{
  "n_kv_head": 2,
  "vocab_size": 1553,
  "qk_norm": false,
  "warmup_steps": 200
}
Each number is 128 + 24 x the weight over its row's rms, rounded and kept within 0 to 255. Layers, rows and columns count from 0. The size above them is the row's rms in percent of the matrix's.

# layer 6 MLP down (transposed), 512x128, rms 0.0875, rows 104-116, columns 0-127
size [ 88  89 106  96  95  84  89 122  70 114 107  89 117]
[[ 96 100 112 121 138 126 105  99 137 166 161 109 193 119 102 115  89 160 138 143 121 142 118 141 124 158 148 128 130 111 123  85 120 174 104 105 120  71 103 162  92 152  84 125 177 148 201 153 132 146 129 133 137 119 121  86 111 117 131  93 131 142 129 151 158 125 136  75 151 129 115 157 115 133 131 132 137 127 127 128 115 165 137 132  97 122 125 126 110 156 139 132 102 130 100  99 112  93 106 143 132 158 137 121 116 149 143 159 136 158  96 135 111 154 176 141 120 129 146 155  71 145 141 131 131 123 116  84]
 [125 136  84 117 129 155 120  62 145 100 130 159 135 158 152 103 152 109 129 126  72 128 187 155 104  87 108 133 146 129 125  94 125 121 121 151  95 125  88 129 149 155 159  95 102 159 113 109 115 116  99  95 172 123 105 123 123 150 110 148 108 148 151 153 138 146 142 110 112 133 110  69 129 104 146 122 129  76  92 138 111 148 141 126 119 159 116 159 156 156  82 156 159 177 136 125 132 134 113  97 127 133 138 118 147 108 160 146 140  97 123 156 123 113 139 170 126 166 135 108 150 126 108 166 135 121 137 143]
 [148 102 119 108  96 122 105 102 143  86 122 153 120 147 116 126  93 168 130 137 126 126 149 121  84 104 115 116 172 154 147 122 110 100 132 112 144 155 149 133 114 161 185  66 113 103 108 156 112 144 127 105 131 159 102 125 117 152 115 133  89 132 158 147 162 137 166 116 149  92 103 109 139 130 189 162 124 134 111 122 129 147 159 176 102 116 203 115 104 156 142  91 117 143 121 112  91 130 121  75 149 110 124 122 155 112 155 154 126 134 100 110 147 152 154 114 144 112 134 152 128 119 117 120 113 138 112 105]
 [103 115 101 134 128 110  86 113 115 142 112 113 111 159 137  91 183 144 169 128 134 167 138 106 131 131 111  84 126 154 157 156 122 115 103 121 135 110 129 158  81 124 167 108 123 101 145 112 160  90 172 120 137  88  78 133 154 158 103 129 116 150 124 159 148 106 175 128  76 153 155 126  99 138 105 113 123 166 131 156 116 110 168  99 129 171 174 132 166 100 122  89 110 157 136 159 147  85 136 115 122 129 157 132 116 109 145 128 103 121 122 110 119 136 103 131 134 155 151 102 145 143 129 141 141 114 115  89]
 [156 119 135 127  93 161 140 114 130  95 135 132 135  75 131 159 107 133 142 113 148 104 126 120 115  74 102  97 107 192 154 110 114 100 166  94 119 125 122 136 124 125 141 124 162  96 105 139 160 152 131 119  86 150 138 120 150 144 137 119 103 170 138 164 124 113 136 152 123 141 143 110 114 110 103 125 174 123 147 185 118 130 165 129  88 113 100 141 152  95 106 109 102 113 147 144 135 151 121  67 119  83 149 117 114 141 125 148 149  97 131 139 106 185 139 138 118 177 103 135 112 118 137 154 135 102 150 171]
 [122 127 155 119 132 120 105 164 115 125  86 113  84 131 141 108 116 125  93 108 112 117 144 143 143 119 172 128 150 141 100  99 136 123  89 106 153 142 104 147 101 155 131 125 133 132 148 146 152  94 131 125 136  82 114 152 116 156  76 109 144 106 113  89 146 167 164 130  99 116 154 129 123 177 108 124 115 152  82 116 125 142 123 109 170 122 147 147 125 107 122 151 147 123 120 100  69 130 132 123 123 139 128 133 123 174  52 116 121 114 134 117 164 159 150 140 115 150 187 144 138 166 141 143 143 189 118 109]
 [175 123 102  93  72 137 114 133 172 130 143 168 130  87 162 114  99 148 117 144 124 131 136 113 108 106 138 114 158 144 160 144 139 151 141 167 147  99 113  96 167  84 155 145 136 143 142 144 127 123  99 129 112 160 150  89 165 131 134 123 128 158 130 126 142 156 154 113 140 148  98 125 129 133 175 113 125 116 118 128 102  95 130  92 106 103 130 102 109 119 137 166 129 160 125 166 156 102 136  94 110  84 133 120 123 156 181 139 106 145 134 138 105 165 109  94  56  96 115 139 137 122 149 144 116 112 105 154]
 [127  93 105 103 147 128 140 114 125 139 148 113 151 172 158 116 128 134 131  91 109 103 150  80 102 118 109 147 152 137 110 108 114 134 109 142 170 120 111 155 154 169 139  97 129  53 157 187 145 121 129 116 106 139 140 126 175 128 150 112 128 121  88 124 153  88 128 149 111 104 133 151  87 175 144 142 115 124 103 106 110 183 138  99 124 160 113 148 132 111 144 164 134 160 134 118 104 123 157 104 169 128 158 125 141 146 116 107 113 155 124 101 107 128 153 134 104 122 102 157 135 109 137  64 140 108 100 132]
 [140 132 126  95 161 116 115 124 142 153 105 117 107 133 110 155 107 126 143 109 134 100 119 115  90 163 167 112 126 172 124 129 166 164 172 148 108 115 152 130 136 118 121 126 112 121 112  78  95 137 118 126 109 154 131 125 135 125 106 110 101 148 108  93 122 148 118 128  55 143 145  81 106 115  98 162 141 167 126 126 104 119 162 181 123 109 146  86 185 130 135 104 137 104 125 146 145 130 149 119  95 121 192  90 166 160 105 146 137 117 124  93 115 160 113 158 120 161 139 155 164 108 106 126 142 124 121 132]
 [109 116 132 138 151 130 147 153 103 165 132 141 177 143 140 121 127 130 126  90  96 168 136 139 104 166 155 144 128 106  95 124 130 141  97 117 167 131 119 126 100 148 130 134 161 194 163 114 119 149 111 130 139 114 112 144 135 129 128 122 100  98 126 151 103 108 156 104 154 109 118 132 132 141 109 134 132 136 140 145 152 107 124  94  94 157 120  90 171 116 130  84  85 140 139  91 136 162 175 187 128 148 140  86 148 170  91  98 143 139 116 163 110 107  85 147  85 141 121  97 126 125 129 114 129 119  87  86]
 [144 104 137 133 141 105  91 115 151  91 134 102 152 141 103  91 169 139 104 108 132 111 143 101 152  99 123 132 168 167  98 119 122 147  97 107  86 153 114 141 130  87 169 131 120 124 131 150 140 151 122  91 150 149  83 135 160 126 113 133 149 122 155 156 193 132  59 124 116 156 153 145 158  86 156 164 132 107 113 161 155 122 122 131 102 149 123 159 137 125 126 121 134 127 141 122 117 116 103 134 150 111  99 142 143 104 127  83 158 114 160 115 126  75 121 141 124 101 134 137 155 150 117  77 120 163 108 155]
 [120 119 142 118 143 174 153 104 143 149  62 119 105 138 157 102 147  64 140 151 141 115 142  56 160 124 159 123 127 109 116  92 122 111 100  95 161 133  99 133 114 123 126 123 103 138 172 137 160 143 104 112 140 150  73 108 127 155 140 123 209 128 156 126 103 165 108 143 152 127 130 144 114 155  87 120 164 117 145 124 150  93 140 110 145 153 129 150 130 134 120 102 158  97 132 123 142 109 116 155 101 123 147 117 125 142 105 132 114 138 106 123 101  94 125 131 122 132 116 113 112 171 126 121 179 160 135 130]
 [ 87 103 106 103 121 118 131  98  87 108 107 108  98 132 130 159 108 160 126 155 127 147 146 131 157 112 160 137 101 123 144 164 108 143 164 131 118 149 147 118 132 145  81  90 167 115 140 196 103 120 108 132 122 111 128 139 122 119 161 117 127 135 133 112 109 141 157 139 132 151 156 138 128 109  68 137 144 147 146 145  71 130 121 121 124 144  90  94 110 163 125 121  69 125 126 130 126 122 149 157 101 118 148 106 152 122 118 135 133 110 141 137  79 151 101 128 199 131 120 134 195 114 158 125 166 143 137 103]]
# layer 6 MLP up, 512x128, rms 0.125, rows 105-116, columns 0-127
size [ 87 106  91 102  91  94 112  71 109 102 102 118]
[[131 145 125 141 137 115 112 146 102 130 122  98 180 112 131  97  97 136  93 147 158 106 105 136 145 138 168 147 103 142 110 128 118 125 145 133 144 175 134 130  98 120  91 126 114  99  60 130 114 173 151 131 103 148 130 102 122 103 144  73 120 174 140  96 143 104 104 159 116 116 170 173 145 112 154  85 140  81 138  93  73 107 133 152 145 140 169  79 175 135 141 137 123 136 110 107 167 128 139 130 128 143 153 141 138 109 175 149 121 111 157 103 159 107 132 119 123 122 133 142 107 128 119 139 129 129 150 103]
 [107 127  91 120 159  61 141 161 133 106 111 138  75  94 133 109 149 120 128 117 104  99 114 148 137 171 131  68 101 120 117 161 119 149 133 113 118 142 145 136  84 152 107 147 154 152 118 167 143 111  80 161 114 120 173 128 111 158 124 164 124  89 151 154 106 141 100 102  92 132 140 126 126 153 151 106 128 136 125 137 132  93 107 139 167 133 119 105 102 182 108 183 152 124 129 119 153 119 155 133 107 159 132 128 128 134 193 168 135 137 135 105 124 139 125 132 150 110 146 114  92 150 128 148 129 122 130 105]
 [114 120 109 122 128  55 103 147 133 105 105  97 148 164 118 141 148 108 150 132 130 144 139 119 140 115 127 107  98 139 151  72 111 151 100 143 145  92 125 130  97 156 119 158 132 127 158 125 145  89  99 117 127 100 112 126 116 117 118  76 166 145 122 128 114 153 157 104 130 167 122 158 113 157 108 139 143  79 151 142 154 148 104 104 125 146 146 127 113 119 126 128 128 165  82 160 125 132 132 131 163 121 128 111 130 128 160 126 104 128 169 115 113 150 154 119 110  45 159 158 106 165 177 106 115 124 157 165]
 [140 120 137 154 122 130 115  94 121 153 157 130 125 114 143 198 131  89 169 121 151 137 126 133 131 102 160 110  74  79 119 162 113 151 112 130 149  87 141 132 134 180 116 153 138 137 104 104  79 139  92 120 149 109 166 112 139 100 137  93 121 127 133 147 132 133  86 102  85 152 113 182 134 161 109 137 123 139 108 155 154 123 153 105  95 124 121 153 121 152 118 129 139 137 137 135 154 121 181 138 143 129 108  95 107 149 142  94 146 129 108  92 156 128  76  93 120 111 112 166 123 127 107 150 119 134 171 122]
 [123 112 100 101 148 145 104 118 154 137 157 112 135 138 180 121 142 142 121 138 177 109 106 113 116 138 161 160  84 166 131 124 137 138 106  97 111 105 122 124 192 110 114  97 141 110 113 109 158 132 129 112 131 150 150 129 123  92 156 128 133 107 212  77 101 143  99 103 101 130 164 146 133  84 130 129 148 141 102 152 138 114 152 123 130 152 144 158  82 141 126  70 146 143 125  94 107 145 144 116 164 140 117 112 126 144 124 149 110 134 151 108 117 127 148 159 148 158 100  80 116 101 141 115  84 120 128 126]
 [108  88 127  96 136  93 121  92 135 108 117  98 147  89 168 159 105 131 113  96 135 114 193 115 103 131 150 133 141 151 102 111 140 125 140 121 128 169 164 143 141 127 139 151 127 170 142 157 133 101  99 151 137 176 145 130 141 155 123  67  92  86 128 103 111  99 126 116 127 122  98 161 143 119 173 118 126 106 149  81 162  91 124 127 106 118 118 115 134 139 140 155 106 162  85 109 151 139 165 114 153  95 126 164 131 130 119 105 158 110 126 130 123 140 110 164  85 120 112 131 127 145 135  89 110 139 169 143]
 [135 129 111 121 183  97 121 135 118 117 109 179 162 146 126 140 157 140 126 118  96 105 144 154  78 134  93 114 117 104 165  65 146 127 130 123  90 119 166 154 181 118 118 117  90 158 166 114 121 157 116 109 133 150 145 126 140 118 126  86 123 136 145 129  96 137 104 171 153 102 161 156 105 130 148 127 126 120 149 114 111 115 117 123  68 108 136 145 125 145 102 109 136 101 118 117 146 132 119 130 192 189 126 108 135 139 108  89 114  98 170 123 108 128 156  84 126 117 158 152 129 113 122 136 133 120 147 113]
 [161 121 168 173 137 162 138 112 135 121 103 122 156 131 120 119  94 126 128 123 106 114 140 146 181  80  94 133 111 144 132 138 154 120 142 102 148  99 143 111 118 113  71 128 139 113 133  89 146 125 114 194 102 113 113 108 128 134 133 146 113 147 135 145  55 172 178 113  88 106 139 139 180 142 140 144 169 117 122 107 140 104 108 120 150 175 105 105 127  97  98  99 111 116  93 147 165 104 118 100 134 140 127 131 112 150 131 100 125 132 143 138 163 139 123 115 128 119 146 140 122  70 139 103 101 116 122 135]
 [101 151 105 156  74 116 161 155 140 149 164 139 103 116 131 103 110 140 148 117 134 173 146 121 118 152 123 116 156 130 115 151 180 126 156 122 144 161 102 101  78 138 158 104  90 146 118 113 127 160 181 112 115 112 137 153 134 137 155 119 103  73 113 115 105 114 126 101 117 114 113 137 194 124 131 175 112 175 129 118 128 134 139 113  89 144 147 120 149 150 135  98 118 112 156 147 148 140 125 145  93 112  97 129  92 131 120  98 143 145 110 118 106 176 119 143  94 150 132 115 100  98 101  97 123  93 127 162]
 [ 80 119 126 123 122 104 124 114 141 149 106 119 117 135 132 105 141 101 132 152 130 106 160 140 152 153 142 145  98  74 153 104 112 105 143 152 155 198 167 107 136  70 114 119 137 119 127 128 130 144 119 151 134 118 139 169 154 176  77 126 165 121 152 105  96 167 147 122 134 143 168 137  83 117 103 153  85 140 132 117 131 169 131 148 133 106  88 154 135 117 126 133 168  93 123 116 151 116 116 150 123 120 137  95  80 126 152 119  98  95 106 143 129 113 159 142 166 110 142 135 105 160 106 134 127 140 136 176]
 [138 106 176 150 134 125 118 107  94 137 144 105 173 114 108 108 133 155 110 119 179 117 140 139 128 114 104 118 126 165  86 151 128 143 126 118 135 134  91 129  99 119 153 130 123 181 110 146 116 113 104 160 117 142 133 129  85 124 123 117  89 140 127 143 112 158 123 108 142 127 148 117 154  96 119 156 119 132  80 144  84 122  96 166 165 143  93 137 158  82 139  95 135 162 134 173 133 150 140 129 125 117 125 195 107 118 112 140 163  69 152 112 109 115 122 135 118  93 135 164 147  93 133 132 163  96 169 133]
 [130 133 115 125 142  94 122 111 152 108 120 110  90 144 143 119 150 107 129 162 166 146  98 175 163  65 145 117 103  97 126 178 135 195  80 136 138 143 155 124 125  75 147 151 119 121 102 126 100 126 110 140 101 112 144 130 126 123 124 153 103 148 103 136 137 156 122 118 122 149 114 137 143 102 156 163 133 123 105 148 114 122 143 124  69 141 164 127 100 155 119 107 144 142 160  76 123 156 116 142 122 131 101  99 122  86 145 151 140 115 141 168 127 159 141 112 122  69 127 146 174 138 128 104 116 118  96 117]]